Weights of a small GPT-style language model, trained from scratch on English Wikipedia: biases.
Each number is 128 + 32 x the weight over the matrix's rms, rounded and kept within 0 to 255. Layers, rows and columns count from 0. Numbers have three digits each.

# layer 13 MLP up, 1024x256, rms 0.146, rows 312-517, columns 192-223
079074148158182170145132157160118124104136159165130136111162109175176129052153136108112158203150
162120119082112134137133124147119150166081140129128157166083144196140103082112073098182160131126
116136140137154140131080062108080151134098089135130114060067145197156112169184143115148172123138
113092109127141092126122094146152140145098182073110107134076212057129127129116120126093058077119
123167094120084148126105141153130122125127170141110128176071148100146096123138154112148104138102
144145103114098103154091142141117159130094154151092160178139087109145114089149110136098185150114
108194122113086091151181125134092182109126121187086142095104159116120126166099084130175097114124
136102114099149170120144112148181110177161140158106129107155089086155091167132093161155168109149
138144110103120182096093106072125167109220144207159094137142114157109148122069124108133111143089
074124147129124089143149077146122087143140122123069147103087107120165131141140118120096155140175
066143142151115106105144151104146112173141148115125120095111106130085157172185168140058152089077
107122125120156122065123056075124139137122104105159079139113101137077133118156139120146110123145
117109199170122093179157181173132135168116148128083142031085164123077109096132154115069116086110
164069131163160170143117091125122127109147122107141156191176099128141104148106133131119087117148
162127181164133172153175144075132148122075153095140086124147134129088119082129124148087129074160
080076107138106123199129118095105154118149151119158101125160105110137183169159155141132140161107
102110116094122136180082124132082113156112132149143163103131096131184110150101136077204137107095
138136109093140109099093121105113117113153147107155100157137147078141136166179112102102128139026
133133200137129165127124086125107112157134167103096122062171098072107127125118123100157114098144
144114084137138135092137174096165174114074142150167143089169063100149146155070086204157109120155
178187147122135142074128141129123157130129129109148116141144126144143087083166151139116117101135
111121090150155223193086107150187151119115166089072101112146171190149161116153159087092098111136
128139097072152046127170122177130147167078139059119111105167190097093149116119132109176145158126
099128203127101110086119143128144129150129165122126156108106101187136125056090126161093168081172
109151130132077157090182135154143148152137197137126090123094148148090087166144110102094113131143
128150154157096017199106078120140089130070111168124120060146127146111158121122128136171115108127
165142112169137079114134143181113161152132102043135126124163066122068151126072157145030129174139
167134108118114173172094153142131111101128189169077145098166158130172083160134098074095166084102
182114142163155139138101163092071158116112192146136138090157116105167107127107043153061155128098
174134097126086072113188125167139181110193139153089137126147067150076123127152139079147051148161
120118082154119155094159089129069119156115139105101140145114190094136105169137114168118148114143
170115118106098099123169079170155142210091077138103120172090158151141126129110107164106110120124
164089117186128111090163106187111096103142099078133084186112157113110140115099141099142091102119
106124134094119126137156137140144136200114180073115171063139132157131123124189099133117106043114
123084120089152124090191159166148072105128091223149128156141094155176124137095135142078076111143
151090148081168111165103115139141194078095119093116105066127162160143143125156163178142157126145
109152193147079065161151137136088159124090170086101134143165164138149135113078182119146145099072
141218131120089164093157142123166098158131125085146109124137134131150079134143164103168131115059
130182071113140152157132115183096126114130147153137151164132095109102129137123112109103152053155
124102112154128141132152152110156101116144107142172108087111166109127128085082176159134145152094
112123127141211050134211118074134151183094138129065106099077154108124142193193140124175101107151
112068127104134074144123158118171139145137164129122114175145167122149089126115146099087180123110
100079153112095117095194097186080155135087076161097130125150166155156108081117160094115173144147
071142116065145179167151110125114111130067092110071085140124103101142056129168090125118116120133
123125123092157139143129094138103186222143152075081088127148145164113152102055118050151131133095
126102141091189103148084121159138164116056107200143119105113113119116094091155165145124107079050
094205134148140097171136075093158073118144194155103100109130099118066148138153097166088153092137
117154144162137163152154129195100129106109094081135126175159136145150134115114152088092165080058
187158134130157088085147185141181163148162148153106118123164116160094123101158098167167178131141
088069082146193094121191090186139151123109121120164097145131096102103166120199112179146153114133
107146172145173102091151150084146112114176139160078147146134131197109199137121125033101161092185
095082084196159121148066116083111147088124173115134127152125101179080099155089143142136190133154
135078106132111106174119130072130149075176171117078147172146142075100052140149176152095065187118
153210105111157118101122160084140149150149127188074193119163141118071104112071142108124128137137
142125081077156092162105135176114114084176173122106158095124110108049148128087134099110138096051
053151108167109147107084119145156186148145178181147039122150108095130099097083117094072122068180
129129135078112135131112220150127113139137069118128150104132132154127166140115119082123167164157
102164118176134148197160121114134130112064148130125113089098112149134162112184140155106038150196
143136081097079104101156136099126130132201172124104133128156153141111161078093136145070126119115
180117118181106102114131121104107117123086108114160106104100163122165081134161132085145162142167
116106156093073073174102063048124148115122138125161093150192124164111140156153117127097108113166
103160092074137097123136117131205189099176167122095145111189182140153125147189098141119134138112
184076163124159070155109102162148139122125109183114146129109138123162078156109118160148119097123
101127193137080127090209178130127136101077091124069198097132110069149132079159108174134165120133
200088091121161121168096093092143192084101136149097105123107129091126118185114146125136137155153
174166087154136111124127109127127176173118089150070127110123127112121113092096126180118108125108
120098104144143100125171114145121146127132164068117099135173120093085090092125096157097136178159
154154148211152123108094098121130099194138128139133097179158139137123170114135133136143148141132
145081122143117109149079093163114076074132059133142130106121156108101137127081076076171133100198
118144129143118093076156095112109151178158071153133128097187065159138123107077163124152134202088
184116123163187120125172163132156104118125148111139056095116136158145152145162101188182118198098
053145152212143124111117117157107099131150101142104092136136152159144135135118157146187127065089
110160158064147126087151165116117110074178118173146097128129121179132168136142081094126085127068
095105105140120102088159125120082140108113163160141106136130135161169125110122067108077079154102
127162089182117117139123167141124162117104133167128121134078167068197131146144106146109154132114
105121100147176088094165139126131127174074143143102169152114112159184138051172112113133142110161
156100112159084108155160117138157142153200132122128041144182118145119179107170098112107135108122
144194092113097119162135114147152132160147166071093104141154100092177111116090178180146186114119
152110151093045120199086138121111134110178175156044159125146108142209095117155161129129177109115
162137175098133082113088171115132107109127105106161086104123137148106132140131156113101159151133
150097086162087162129156132125111065155091109120157109108114112081095139112076089065130133170152
163158076128172153132100118122100168181104086109106063193151144161141107116093161150089144156045
222140134122124122101154096120051090124151125163110099130139109131150167128178119106136112077131
087134123118123135199163093130090194136167142122110124139110104111079188083115159144156084129196
209137164072120084178129152140171140161151133091133139097049132112065155094064118165123164149128
120149106139144153152122148143073166104113135193100139124152102161141105108213086153120140111116
096095121085141168154188100144149120084141179057131129163091150144221140134155125102103129072160
119165118083110055196127119166166173120140183121170130104124215120136142087123157147143188155109
082129234109161172169144166144135072113134145148134155143185137123150093077099183127141155134112
104170131109129133120117061132098135108088068090111099101161138124167113079101115078139144121114
124100118094110133121147065089100175080098113177144151120082102133101123084123132120149130167099
093155123097223085121160127102177180160110121111120148152153129179100172134074076122101164164084
104122162105191095131083112227078171173106077141138118153096112040124154121112167077156106130136
088124157093114136065131111177180135096167131118095112086089138088143117101146104098117121147090
175128114128137124089092106089109194122129074117128118149102113144141130146113096138117128091147
143102174129198125109142102164121187151047120141099148147068145095090197148127159165155154143117
128109145129123150146153120130093153136081165203105144183151100119165144111153145129126128136111
150183156133111186084086148133042143096085158096146116141150129077131137131103118173082127104134
129148134167117094137144171151103154120112160115099163067088126104102119141155085157141135137116
117161074122135135135139133151088099117140102135129092132197123158083082100161126138118138167119
132086028135056104154156139150143126155108171128115160106180122159111127131122118089127130119128
100102075159159129150115188139225177170107092137081076115124137097150123120127078137098141098159
147122180157113085134158116155115201161079194118114129111161168146150139121155067113119139116130
152084222150169133068052115124129178068186157146130181134121074142148132125144052178120154105133
144098125143113132154071148137130125135162172147117174150140082100105131131138071092120123126141
096168111125168088093066143143102116132120087176101142176182093196154099094108143155145137065182
111119153135159141135145196132057126064072140156160155173112136160131122115115097092094155135133
155192082140154123120132120114133105160056068138065070087190148141183138123082100111151109080130
059119088122127146120137152121104136049118193183116142141135087120106135098140124134109144109139
136158112172145157140123141129118111123158111107093108116139162106114149135131128130107152108113
165118147098188122142130099088118076142079124060102131113172105065163177115166166113162160106115
181113160104134118099161122110117126169145158143116087096116098114137111116117144087104124166177
103149069098133092114118177066110176174112146119150201094187130133110093182196134171119168141121
142143121119090143162126136194162088123157096131107148140102096114170010168165130132136069109114
123150151143146121140143142169119179149181130110179091125053103156091106114117092169172127133141
197090119138135129092135130163114111155147120127096142141155145099110125089182159187113175101092
118172129103112086147115090160131130100076160171123079159105092050133174110077084095161189099049
111133095170101097129116157146083111151125136143079082112171117159127089132128096143140098100133
141158154070163075113057108157153180143124135108120191092206132148091117084152142187132102066127
146184089114141106126120129156129136123093089140145094151123134129092123142185099052132111091129
165078080146134120118137128175115121113124133108159157141121130179125113092125123137137118110144
133113123125123133145119117104132096135142139084135134173135099089100091131141174169083180115095
096123118116104187164111149101151139098089134197118185043120144126115070118163129188092133167148
148142140112173115153151185122108127095136193116109185070155156142121149143139118142085177153162
121141140124158123126137136144166148104112117128170082110125120175120144208134129142058118105130
096141142137098076134151147173169107185174111148105125097083101116093079174145117144086076109100
111112104145105166140172094074079210108119152113112134082149101123131137155100119201114153114171
125150117157172128119100092128124097128096120102092115118181151139156143138166174147081121139125
138134100175154080170159122138094075160147160139161097112153108174160144111104064067155180097082
149102147109174120143097160149074132126148135138098097150113138118130113148137107151164142122139
074154136174111162080092040157133089136171082158095123105140158170180077103111097135128134072110
169145145151162095149131091132194134105081153056151111103154138111113076129169125128133095159117
082122110118130131113134096161153121091122178159143159118108113160132082118164187216103139125054
124104108124083128141098075133171103051132143146118142068174130088115110108130170168089155108116
160173135111099196105150156155142113058092066151151132133165158086127115173081109145155142177138
184128129140124140090138162102135165136146167131097128072183126119164160115097128121146092193158
151144185131121104152141113097192150148133164143162125162138113181136159121094110085190088150143
126134108149144108118128131088134154132116147055082182160144111108103161135163165145120092101129
132072120080155108123155182122083071123091182099116126080181160111139114117158118108115135118119
133106151160145074136110132110141116169137077144103147124087154165144094140146081218136146130113
142112102126109072182074121096115157108089139124194116118101136153165085087086145140125179062133
154145074140094136130117102126071181184094116132172102135127196131103081080131123128083164117213
178123122125159097158132136064161102174127142148180124104188143125123112134120103087104079110107
095126076028172127145149112147135096098159151110114120138150113108155078157136092173131111157123
124091130162126137154102178138163122154138115178140142089149101107051079057141140143177134085137
106130152182140133098172094159091137119102129152089147170169191129065094098121137091114130118143
095140131096075095057097101138146106126156158087103165168122108140161099128084131144151156109196
115151095126161107145157113103129149144160144155173158147123119128092179121130156137156152114114
145105111080088159108132134122114118187170151117112131098134046143102120134127153204145092105090
158095138111142120100151126217125096101111155159143136214138103098145082082170126118160158178111
167210122114143108168115143091142109152166169141123042197115131119144144126111180123138141119116
119073118139131145095123134161080115125106180150079219132145156132117130149120133197112158124112
107199074066097045131051145150152115151101128136086116097060149155171133152121119146138191100090
115131158126156104098128165118132109142121088079154122105135165174150160072168101129089094214105
149127105125123119105143113119083164168145101139117157116176110159082136104131123084180175104148
126153145073084117082108118148178045100094115146095096167083112131108129132110058136105084162039
136112141048153154126125107162105131140131155127112104171172136167137107159115107144149172101146
152137119104130201130182181196156116160151130160094145075181179133114113149168106162125115144133
116129150085160194106166081116135145146122096138102174152184083116106108024105087144130131112140
150166102153208086182143115121173131154138147144071140164116145164088104151084073146108185099117
171156123158123139138110146084103100155076128120091070142193115067090150098132149078162168102207
142102122115084063133143146117142095102129110136129123074161149090115152121115106110182169131090
063128147149086134139149142104142177117076114114148125117172136106166097118091070142113163121118
120102115098190164152119080171142131159133183214086145090154177105168108102101082156152068065157
126086214132151148149151132185100047159196118163113184144185145192150105124160106125151138179119
115142130107065087148174119142074096154099076155192121157122138160083130135126127183123166114142
077153125165104152127132153126144157124166090099116098137131101132149105128131110124107145154093
155125088094087183059061115107120165174154129177089092123134126138185122165146118094142129139130
108055121163167133142078144071158131121127149145059183134095134149130119059102147095144080125152
141156136104087115118183138130108109219104116169126103138160094130158135085172173157116153087143
209156103178102141102128071126174094103140084196180181148103150129146124134171085166183044125100
152154141123113159126131122124160110135129092064140105141137120166177048164123113154130121084093
195136107103099080170129114186181094148184075160128158102133138138104169149112131136179107126136
068111081121099206167134109149119084165159125144132111137092174127137113139111100131048122097145
125086143070133095125106131148118110148128149190145105149155123140085177136133103188036132126197
189109103145090135136115080086130117139148214110185174136140118140070090092144118114099148065124
147155108112072117149086141096120127091148133103104133171118108138115097124158134130166190134117
138131127117096155154182116118111090160109111142136143109071083122138122149125167040132081167112
128180079135113083087126111137084142158136117106153149159171069134162165184087090113166162162136
105148152115181152131155119145129144169091133131141183100161086191129163122126191173105166140090
172152134135095090103141180125188149159122093107119150132087066220189116086177137074169135071107
122135114136130105186104111137151123159181164149168105129119081119109143153147141105105178171180
143175192100121097103151157152100108156102219202216140140175115157129167112126122094166149084153
055157137137109112144125158160124134078094169174171110137177117061110137155134123111106089086108
172151168120173131139154125103152162088091193118132168185087096084083126148140109174131134169140
116148147139149124109136153105120173094131087132138112132144072184135131109129145161106146145088
151110141117157127175086130155128107167148112100087140134088079084155137076114142107069122153138
086081063070156124157148162112123165103143107124143065089156115197081173094147136128132114139150
110132135137134150117093126150093169092107133141090152193106128107156125026097162128181122084122
143116106158174043092137127091168155131083130104118126138075112131187119154124061071169123132151
147136066146193172166155166100176111102118089083064063143106176144172121141144096152131162142057
116055191138156112060156183117111153127141116148074113118131116182103085127159093094173150123114
165083104148131159157143201118133108071137123106105105158077136086162113133180107179108148142122
122137092069169150061171134142114132099110109082128187091120125114105175124101135131148153144092
129122049139201128134145145121157186168124134121129143106128145080104152077164115104104159106129
092120055160149136144172085146161150131144158116106199108097130115189110105147101091141116173144
153181135118140118118158082153093141154067156116048128108111121098129172114159116070054161133171
107069079135137164156096128085166121130118115146166155137155128088207110117059207078162108111170
206121125115177114108141150102104058135140183189138099099173093115063163113107055120179113076143
072135169205083123127079113145067136083118090161088173140129122129161161036141120154122077133110
158149217118099155103133088122137102156157106136161099141122067134083100140172137124064180123143
094106168157177079153158172143037117136115195140183141078093161084088126107154085065099166150143
173133074108211102167123115117158147084195088157097107127117138066112126106152134122169141178099
163078133159101116143112165176154107142091171148086112110124135132148124140064150125084140194107
149113151111133138116152153144139135113144081152145134128107108158138185153135128174125172128113
112076192108158097109135144110153066092143175090189138150118043156133105137115105150120189185169
# layer 13 MLP down (transposed), 1024x256, rms 0.144, rows 312-516, columns 192-223
165116140153121082160179142077103198140146107067103118123100151167131130142103110181137116149140
107124137150144216152125086102117126082129116115196159166192175104079136118114169127150101127102
153125158119105131132134180093060185118137150124176123089183167156125137102093079118094103090175
133154124149165123196100124100095152125097106127139128116199067125105209129175177148100143131126
127186154149102106139127127122143106186107126141177115149081176171107073082109143160172152135192
116110136168156134189178159185104134075145109070130100108127112079099172170125149092104160123073
107100113064117193162093176161122159088142110080135126125152109128100130131114130157129179146147
093080201186150123138108162090190163128109134143126141156128119126102227100104082097148196068130
096121135141151148179184122167103185116120045128146156156138167125154169156115196133158121109114
218102157115109151161112159149161121110184117129141134098150152117168166108149079151146143142088
153123118116121126161147096104124183110076197086228104166150137137123170111119074161131072166129
165119103094140171135143146175158130100161105122197122094090136114139107221104163198098151118129
174138114132170116133103119132108174179077102121056137129101192130144133164128135140174139140125
120106126113107118153135098127135166171125106119132114065159133127099108155088140101157078180165
175167061083137085064149140137159146115157133180154134140116132149149099119140085073199160137174
109070106131110123152176152060107168133124115144255127124138145113069078107068148124112097150125
104111093091052098146198102135115142087119182140143117150120155117087132104184159143154128121147
138136151158028116124124133098157128123120069147143140111129089107148174068117117088138147065099
105155121158152102098113110125126185165174088091094098100163100101092088136127090097102156038138
103153132119101121177117117219096122135152125146166112175135100111108099098135142145092166138181
123110089118202123119100115131118133108150129140151141116183094065153162089085174105156181135089
144104209113130139114171106117115121107121142096072108109177102127137137159062129135108110139138
077104147144133130144161084135113131109131124118135098113170143124154120137208087109143121150079
152092090100172158131128147190151056097080124082166179106172145186109072131133149079126077077087
115127183141131126155068093081151086152103130133139155165155065132183139138148100162099148080138
146146116170166149133158150104129104156112112143148123104211108127169114147126102114147096106183
145070154154139116125132144103207046185176157145087088165109127132142220132128100142145092119088
152133122133117116123078131126052180146125068098062103092098064128084090219125128180100089132150
148098124128149136113139091141136104166176153179138178055154147103154143131166127110103134144155
174096156199174121119130160091106132144159140137142115132122132166092115071187140132134114155119
200131168083143098115061096120150108158142149070137104144163100105128092127156181165076138094086
119115126172104204122104087114183222142132155137063109110155109144163114119111122115105134106124
100149162047155147113149143108125110143189104118166140120126144145106128089067224119130164148152
130192177097133085160151050121084111122165150184121148163097101108083135126160096098154133204136
067105081115154074177099141115112188103112232131179045092165120095084110109154141148170135174128
139143080084157135094107142154145101162123104161099187182108070130165154145145124104124135126081
109185083127134135148090129085114143123120179128084150101118147162135145140087129185121093162181
168141139104162171110222101151109127115151108059127131111147165094114137145109106170059126127087
052111145144105151131102143114144119104147121139143127165145108127116171150178105106135148099156
098153131097132125126173090120132128111051130191128113115102101107161170116082123168132143110100
074111115143172129112094153134104107119153164113172143174139162054133170124123135105090132153128
123132130143160068104150144129076129136116183165152081111120093134094140104092108136126113149142
106119161121134172110114136151110142157138098147145117092155145130114125105038179042134114148165
126106139164070157195146095166169142163162166150108151072079149151101165140095109112164136135109
139161135132165151075170122166114116074079141164089160135162172173135136164098112109201125066142
178133142141097157124136141172109144110109122156194122144151119103140046084062143090142086128139
146086173065120094132169138115093099145063096107223109163082113161115152135127163136170135130106
128091134079105066125159133076122141126172132153085136126157078148117154117134126143079118126071
149142174099134107113116145121191123152106120128142161099136112169122078135109114133144098126144
175159157149089085154123135046143148159162116116150122154113094126147105121124140100112087140145
171131146182127143130176162120145163114169194113109174115091186120101166133123186124199169223116
148155130133124123101149130131077145163104124194160090087096117134179174139124135119093163158144
144124099123176121145138159097086112137150102163160157128097118110120092132030166117189177107121
150070151160096188135145127111145123110170112140120158170137126153088105151164130105118107129148
129091080136135125103162133094110104171150068142136118127132138118133105119180113146139148089130
179068084091130119128099101097100151105144129149168113136137131088152120138128138145121118111130
135104090124143121113156056095160140149086184134100107177144070129143144120132123139135106147116
171057134096101153177185084093140107146138150088118133075111121161114162132118122148100113189118
101186095096160116123139114141114131167195180114099101142109100103100113160087142166135068074142
115139092108143115095155146182163134133175153152140121127125118121102124115121150091136126079188
194097108201187171133137141133108069075137108114126192127104090122122151134140113129158111112142
128160127086158187115139139134123135136113096172117188107082182169134127099172141097142182061183
104117159165048168116121112089091117141163137108089179134143073127115177116134174101078174083103
142092152160093138107156111133154090100126116113147101139112101147112153187078124135136110136127
105155088115074112114142119113166198133098120175153145075124136116132095095082103082079099066209
194146140125099130109108112184177147130124101078125125075097114125149152141063122137205115138135
147097144156123084128148100097124132106146150146152150155127128134115137146137137092156089097141
140154076142146137175116110148216088112097121087093146128155122142163113153182160080143163083091
097089088147141156143133090177121110100122109063080117144109164116091174213120151158162131129129
147156073150068174109122139130204112140087207082101083138111112080149161128149128106104082063143
203121166132139085144123147104080157132094150140136094156129099136136072089075102161193108064131
066107129057136143149186141065100132144126126167111075120115123131087118076128127132098164036112
144141141139071077146104132109092107161156133112182105099058135123143154143113134129186063130178
166163150123131123171115119178126105148184130146191112122105134101131139133169192136155161141153
115153128137182103132094125141127097090150150102204122152146099140063104129133123127126128117135
149149172082110205166079162130165103098152105160073107119156161104115143126144136192157108114106
152094110184091105138120199111145101137107128141096128143150176148133139116184155128078154189113
108118130179075126164163119141154104190118079158105131112140096102108079186150087098141086124142
075151112096152162149127171116148164163143102113124139141086093135111072163083136153091089149083
133136158115162154129101161128103124095072150110136111083127122141201224144115136091156142144175
147098109105076096127107147135128129129106140133116090127174134128124179152081142144153101101129
147119092122110121132074134145088136140113117105116099121136110093089146141114181092069077097150
084152122117106105071215107102091073141093098137130162160123133078144142153141066099156183122098
141157100089171113143083151101089158130131086168050122147124182104090095145102108116137166112159
188202151114106057179126097060141130142088133089074154176155129196062086174168147130095154178170
141077138089119101086154172172136125080061133115082141131092115081162164132044145125131090090112
122082103184098140121103161133139140146102144118163102134183093130060136142120124126134116018167
137166151103138073086131142135151122172107108087129142109095201129053108144156137141162156142135
077184033121138086096175165153109123128139124146070121187125111105172165112180115065177127106105
172137111101129122127220139098156148136082115156147100125134073139105143057116135098136105152089
117137093148074089112103111139151131155089082095026119122152125157109122160126250184163096135183
069116091099100118098119172171125071146100118101132127114091161176151171079153118121128091122157
090120126141168139115118125139162116091088164207173159136182084121112093149116064174155135134145
101122083136134145167121157135115175156130138107115099114151149097113157114116146138057114145086
147130141136174094108152095146120108131116084135133174106112142095080125115095086140148106130163
195107139099135197186145153121150150177089145164145142165159111088157103158116122156095125105140
188132110112124185150069136148148086096155118097130135074136141092126161149113142135175141125200
170138120143142164065125128074140078094080164082193098133168034113092171166089119161112118089107
062154121129139124101119129113094124158142100088037204161117138166136122110083122121088172192154
155095114170115065134134167158140180059168106131104141149102116134127114085083135107087088123121
092179157114182100157177135094157151172156075147089123085174045140165150127127118125157076161104
076151133105157155092170137169144147158129108155099141080091114097103188171083135118157130133104
179158138145110096064110141113200176182141169159054149088087119149154105124091080136067148126126
087169131138127136139181143098138098154104121081150129126131054143110121126154173132145126148127
196147131107117112096145126092065164143104074129150142182157143128112119081133178128136092188152
117134122125124118105127128148104103140202168091217133138102115135132149102139103122148109121130
150147134144093132186080142075135140171176164154125160129177101085120091138110141084149102174129
089098132152155139131172158119120178136068115102226096131106136162148118070124176181074186138120
123139101135171155138125186127128163144155079141129114145141142163150144165184117098172148134094
136156134121154143137131098115126129143165131134111128079106130088080146158098145063131161143124
091153125121165129141160118108111159124142141110169102134154158132124098142165122107104116132093
112101134140077113151115101150164127121049085087107145095113164131143104129092146104190113109158
146113210228144126083159116159085118108165112182097138176115159148136158086103187129126110143169
150086063097111146134127160119088125178146126088057165124125099102081103114104130148079151087166
117138104130198124129045146098096094145148134131164085113120117162105095144120119150143129129127
122120156118135137112129189121127121129073138099069159121145080131109149103130151162202157197149
108197120095145132181144137164157120152162112139097093092127129184157071126153079136196121129169
103112109110148163162142149091124147130133142105104134096152133057131127160161099121095162082168
154151142140134094111105154095105140102154180138103127104150132153112044126125116158153119152177
145102116172113093131152144091147131065137162100131174138121091122168144174104172083146126097095
106159138156170111163144115106183139086078149108127123109121087120143118122133125141097104118179
169156161109142138121130157186077117103074176158124186057157186083116197084170133153157077098150
153185106140171133110143095171073090142103166158215102118073101058133131078112151058131105102116
131107115162077105057167161137128080135138098159113118155146139118127126155108113175163100150113
148111146127171101160195095114151121131122133146167179077121115078136101060145108115115154138138
076117155191190154142133119104152082141132150144141126123165153124136136109122153072130182107076
149095128112111079100105084089208141104123161087091158174147102097132161121178040184160152170092
126130105131114122141171097127145156088126123169156122169156096158107155147088142089168116159151
122126124004085133130138139139152146102138059118098183078092116099099087161116141164142097142139
128136100147154112120112135143114155155153155131163111184110124132085089106179109129141112182118
106142104135114052160102110075051187144159137100070089083134161158120138155181102088063128220172
144121099132116091172073061103066105060072137109189100117110172171119078106096174104100128150157
139075121101089092125080143100147128153177142084155104172164142129119168121114089081149137128172
098123113125162156101154149127118121123050196107134070108103170101168136073077131147112175145157
137157138128134108126115176135159080019131047132145211161128101114105146104185088115099184117134
162095159150186168103143131158188159082119066159104090122089182174141124099151123170134128115107
194089076142139077090133099119140146132164088113118127092158117108131119107156144055170150158113
163084123142160104141124109135144141114123104168082085119163155138159142101070118153187200134063
127127176135155155134151086141119175142075108130128140155098134108161143161146131122096169174131
115172145118198094115120109104150117139100079103132183183119126116133118133116098063136201137123
073078127143135163211106106155207168194091088049086084168127124144067153179148175083039104111136
170083173121149145146136133150121111111118112088117145145168100168172185122161171118112084147109
115147147127080143124133096121142178127129144158089120153119073188119137184153155173132106124146
178135149166123146141121108125145131157105104109113135174100114104134128124167142147108115129111
154110116078118125129086123145132086111108099154129106119172094097099154136157102159159152108104
152148090104142137106120169091092117077067150140141107167133135149188099089080143156150153172093
099072096087110113157192106159152126157141133165175147105112190167108139135142116152186123138064
089118160199187188112144161101128096116171090188116172130184132033118103140106122141124086150145
122202150152102124133123181107102118122100138165180164144113174074163105094108133085131102126168
118070121130137153186152108123126087086159114143107100154096058144112150095140099156118112098179
125073124203125116132127089091083108054105108131131129149100115101141137108144104111075130128129
125130134093137128128166143095161175135136110085090121063145099118146163130095107078141156141106
137138159120135167180153099102146147082120128105092139119082124131093089142097144115124140147126
140133147123115139125168085173114131120147155080105113122120118114141120162110130134129139103164
191166145166150140146066142129087144166138123154129168174114112109111062116134103118132111167140
145136172093171123090149070108150054074091133103097108117107138181090112144122093127089094125121
191077103169100088079109147124113154121078100074130106146188157109112159110116100111076130119179
099095189092180090145169141082157123153112135016151107129090151127087179123114054123130137144156
115120109168066147115094090181108131134149175116095039126104098121109038154135122124082176136139
100144088056122185134094199114089125078144093101133151153103120073163146100153156161134112112126
159115136151176173117190211055131109197142142138139193084167177084104159135133163109116187120091
187121093114138123158157158098148131178128143096106027166157142132137137061098159166113170108095
171118061097155138124079080155132101109165136162143088159105103110145095086107139121101143164164
132145140174150114120139132156045124133144089099104070092124100097115179198113093113103071182076
168114205085137096117109106076153155158133102088184114096174158097089167118123100046185144124136
128106087149142159089143151115125135111111151163103127113090091182139095141081104088121100148074
063126207102150119117091100111117101169150098130110132160106133109138121134089133098164172124136
119098098136140135127126069133111104118097126132172142067083094100094111112141126138095165142085
062083111152180166173141125169118095144136154094175061144057150099105096120096114137124193149092
143142195125107125104133173145117182120106091127215131116131169133121109108099117182094146152136
137133146129088096142195148193174187134177148073113176178151128153142157161063132107142116144058
123127108108094174090091127102178141148108190157122118172133096072168097111138166097114083087151
112066150190122161164156173097104180128096124150214119139081118095140149112126122090177141164154
145158178131135102138100134104143077161117145136073105158138174100174162135125131176144170079186
129130082116134065170068075094123194118205105200172114103105104146061121123090103129136116215155
133102142136101096125106098150150124125108131155122127049148140137182121193087169088120104111138
102093141107156080141119115168172115129123097125219118108084128130175155114097149127111126119119
138148159159138107097073154113088168129076132141164073108147110114144109107149151116184142082125
110169078124148092112100149124121097108101096152084128091152169194132097131128079126132154109118
143092140151140137116125147142118146111168113099150069108063080179144135124142124123151109147065
122110136161210175112126169090079079134101151149146132162118138130095101156176159159084153146125
080127107154137116080153123105118206070101133168163098137113137113107116180137073131136093088109
055184151164093146115095101150164074185111148144238151162206149170096083167134165137047184112116
162122108120105089095141118143106152195123145113068159120078151195139113082098098082147127108151
127080117193129206117091128135163079123130063088130161112176120206119111133150117121095149103085
122141106102119115089078148209100119175109134135110159104142150170090161114141134118119135132156
108141135081149163133155123076175130102142147177249115115163126101137140169128121117129144146091
147110162151118115124165126127167027125146155107177140120064114044081113132123154139082095130109
149156052087141142121134148079107109170140139108140087115125149125110181119145083113104170131173
133131109080148159117090158183093103120093148126133150054102117083123144096133197139157119181106
142125157136136103147169143107183129170175153177059159144157106109126120101037174111171067091117
151076094110122137198163147104137132094168153164193136096093117142156164115103157120085149134136
103147154171147129114103120092108094104109117165140105200146118149090047143147192125111102153212
158155153128125110105158068107110186118088123080070061128128216153106094152093130117178131143151
075159110103091130094183102150146132112121132087133121110160134144149078121160168110116158123149
106086183110147103110166176087159156141101063142168104138110136103141121131131108138126120146179
094087068069185126111122111087112161168143164101083132110129160135155195119154125164182137136181
174114119139114164060078143161104154098152131108152157117115120131109153132094088157071181158125
149161130071155138097101115091147106087168107123157129142212118144102092105107136125103184113148
106134224170061136156147123189120119147110056110229141149100147161112224116117177120120135167160
172140112083132111140129156101128119132189076135148127146073142090100130100079044121177152116172
131139156126091169112127134079160209068103116182180087121142118128159116062129102126059148132100
102148109111101093075115171071158124172162196110105112151155196153150229119167085194161079124166
136197126084075158125108115158135137163141156061214110167118142140190154099157097124168159132177
088120133123120159123178099097133125138108138095108151230159106129172107120186136108136080062083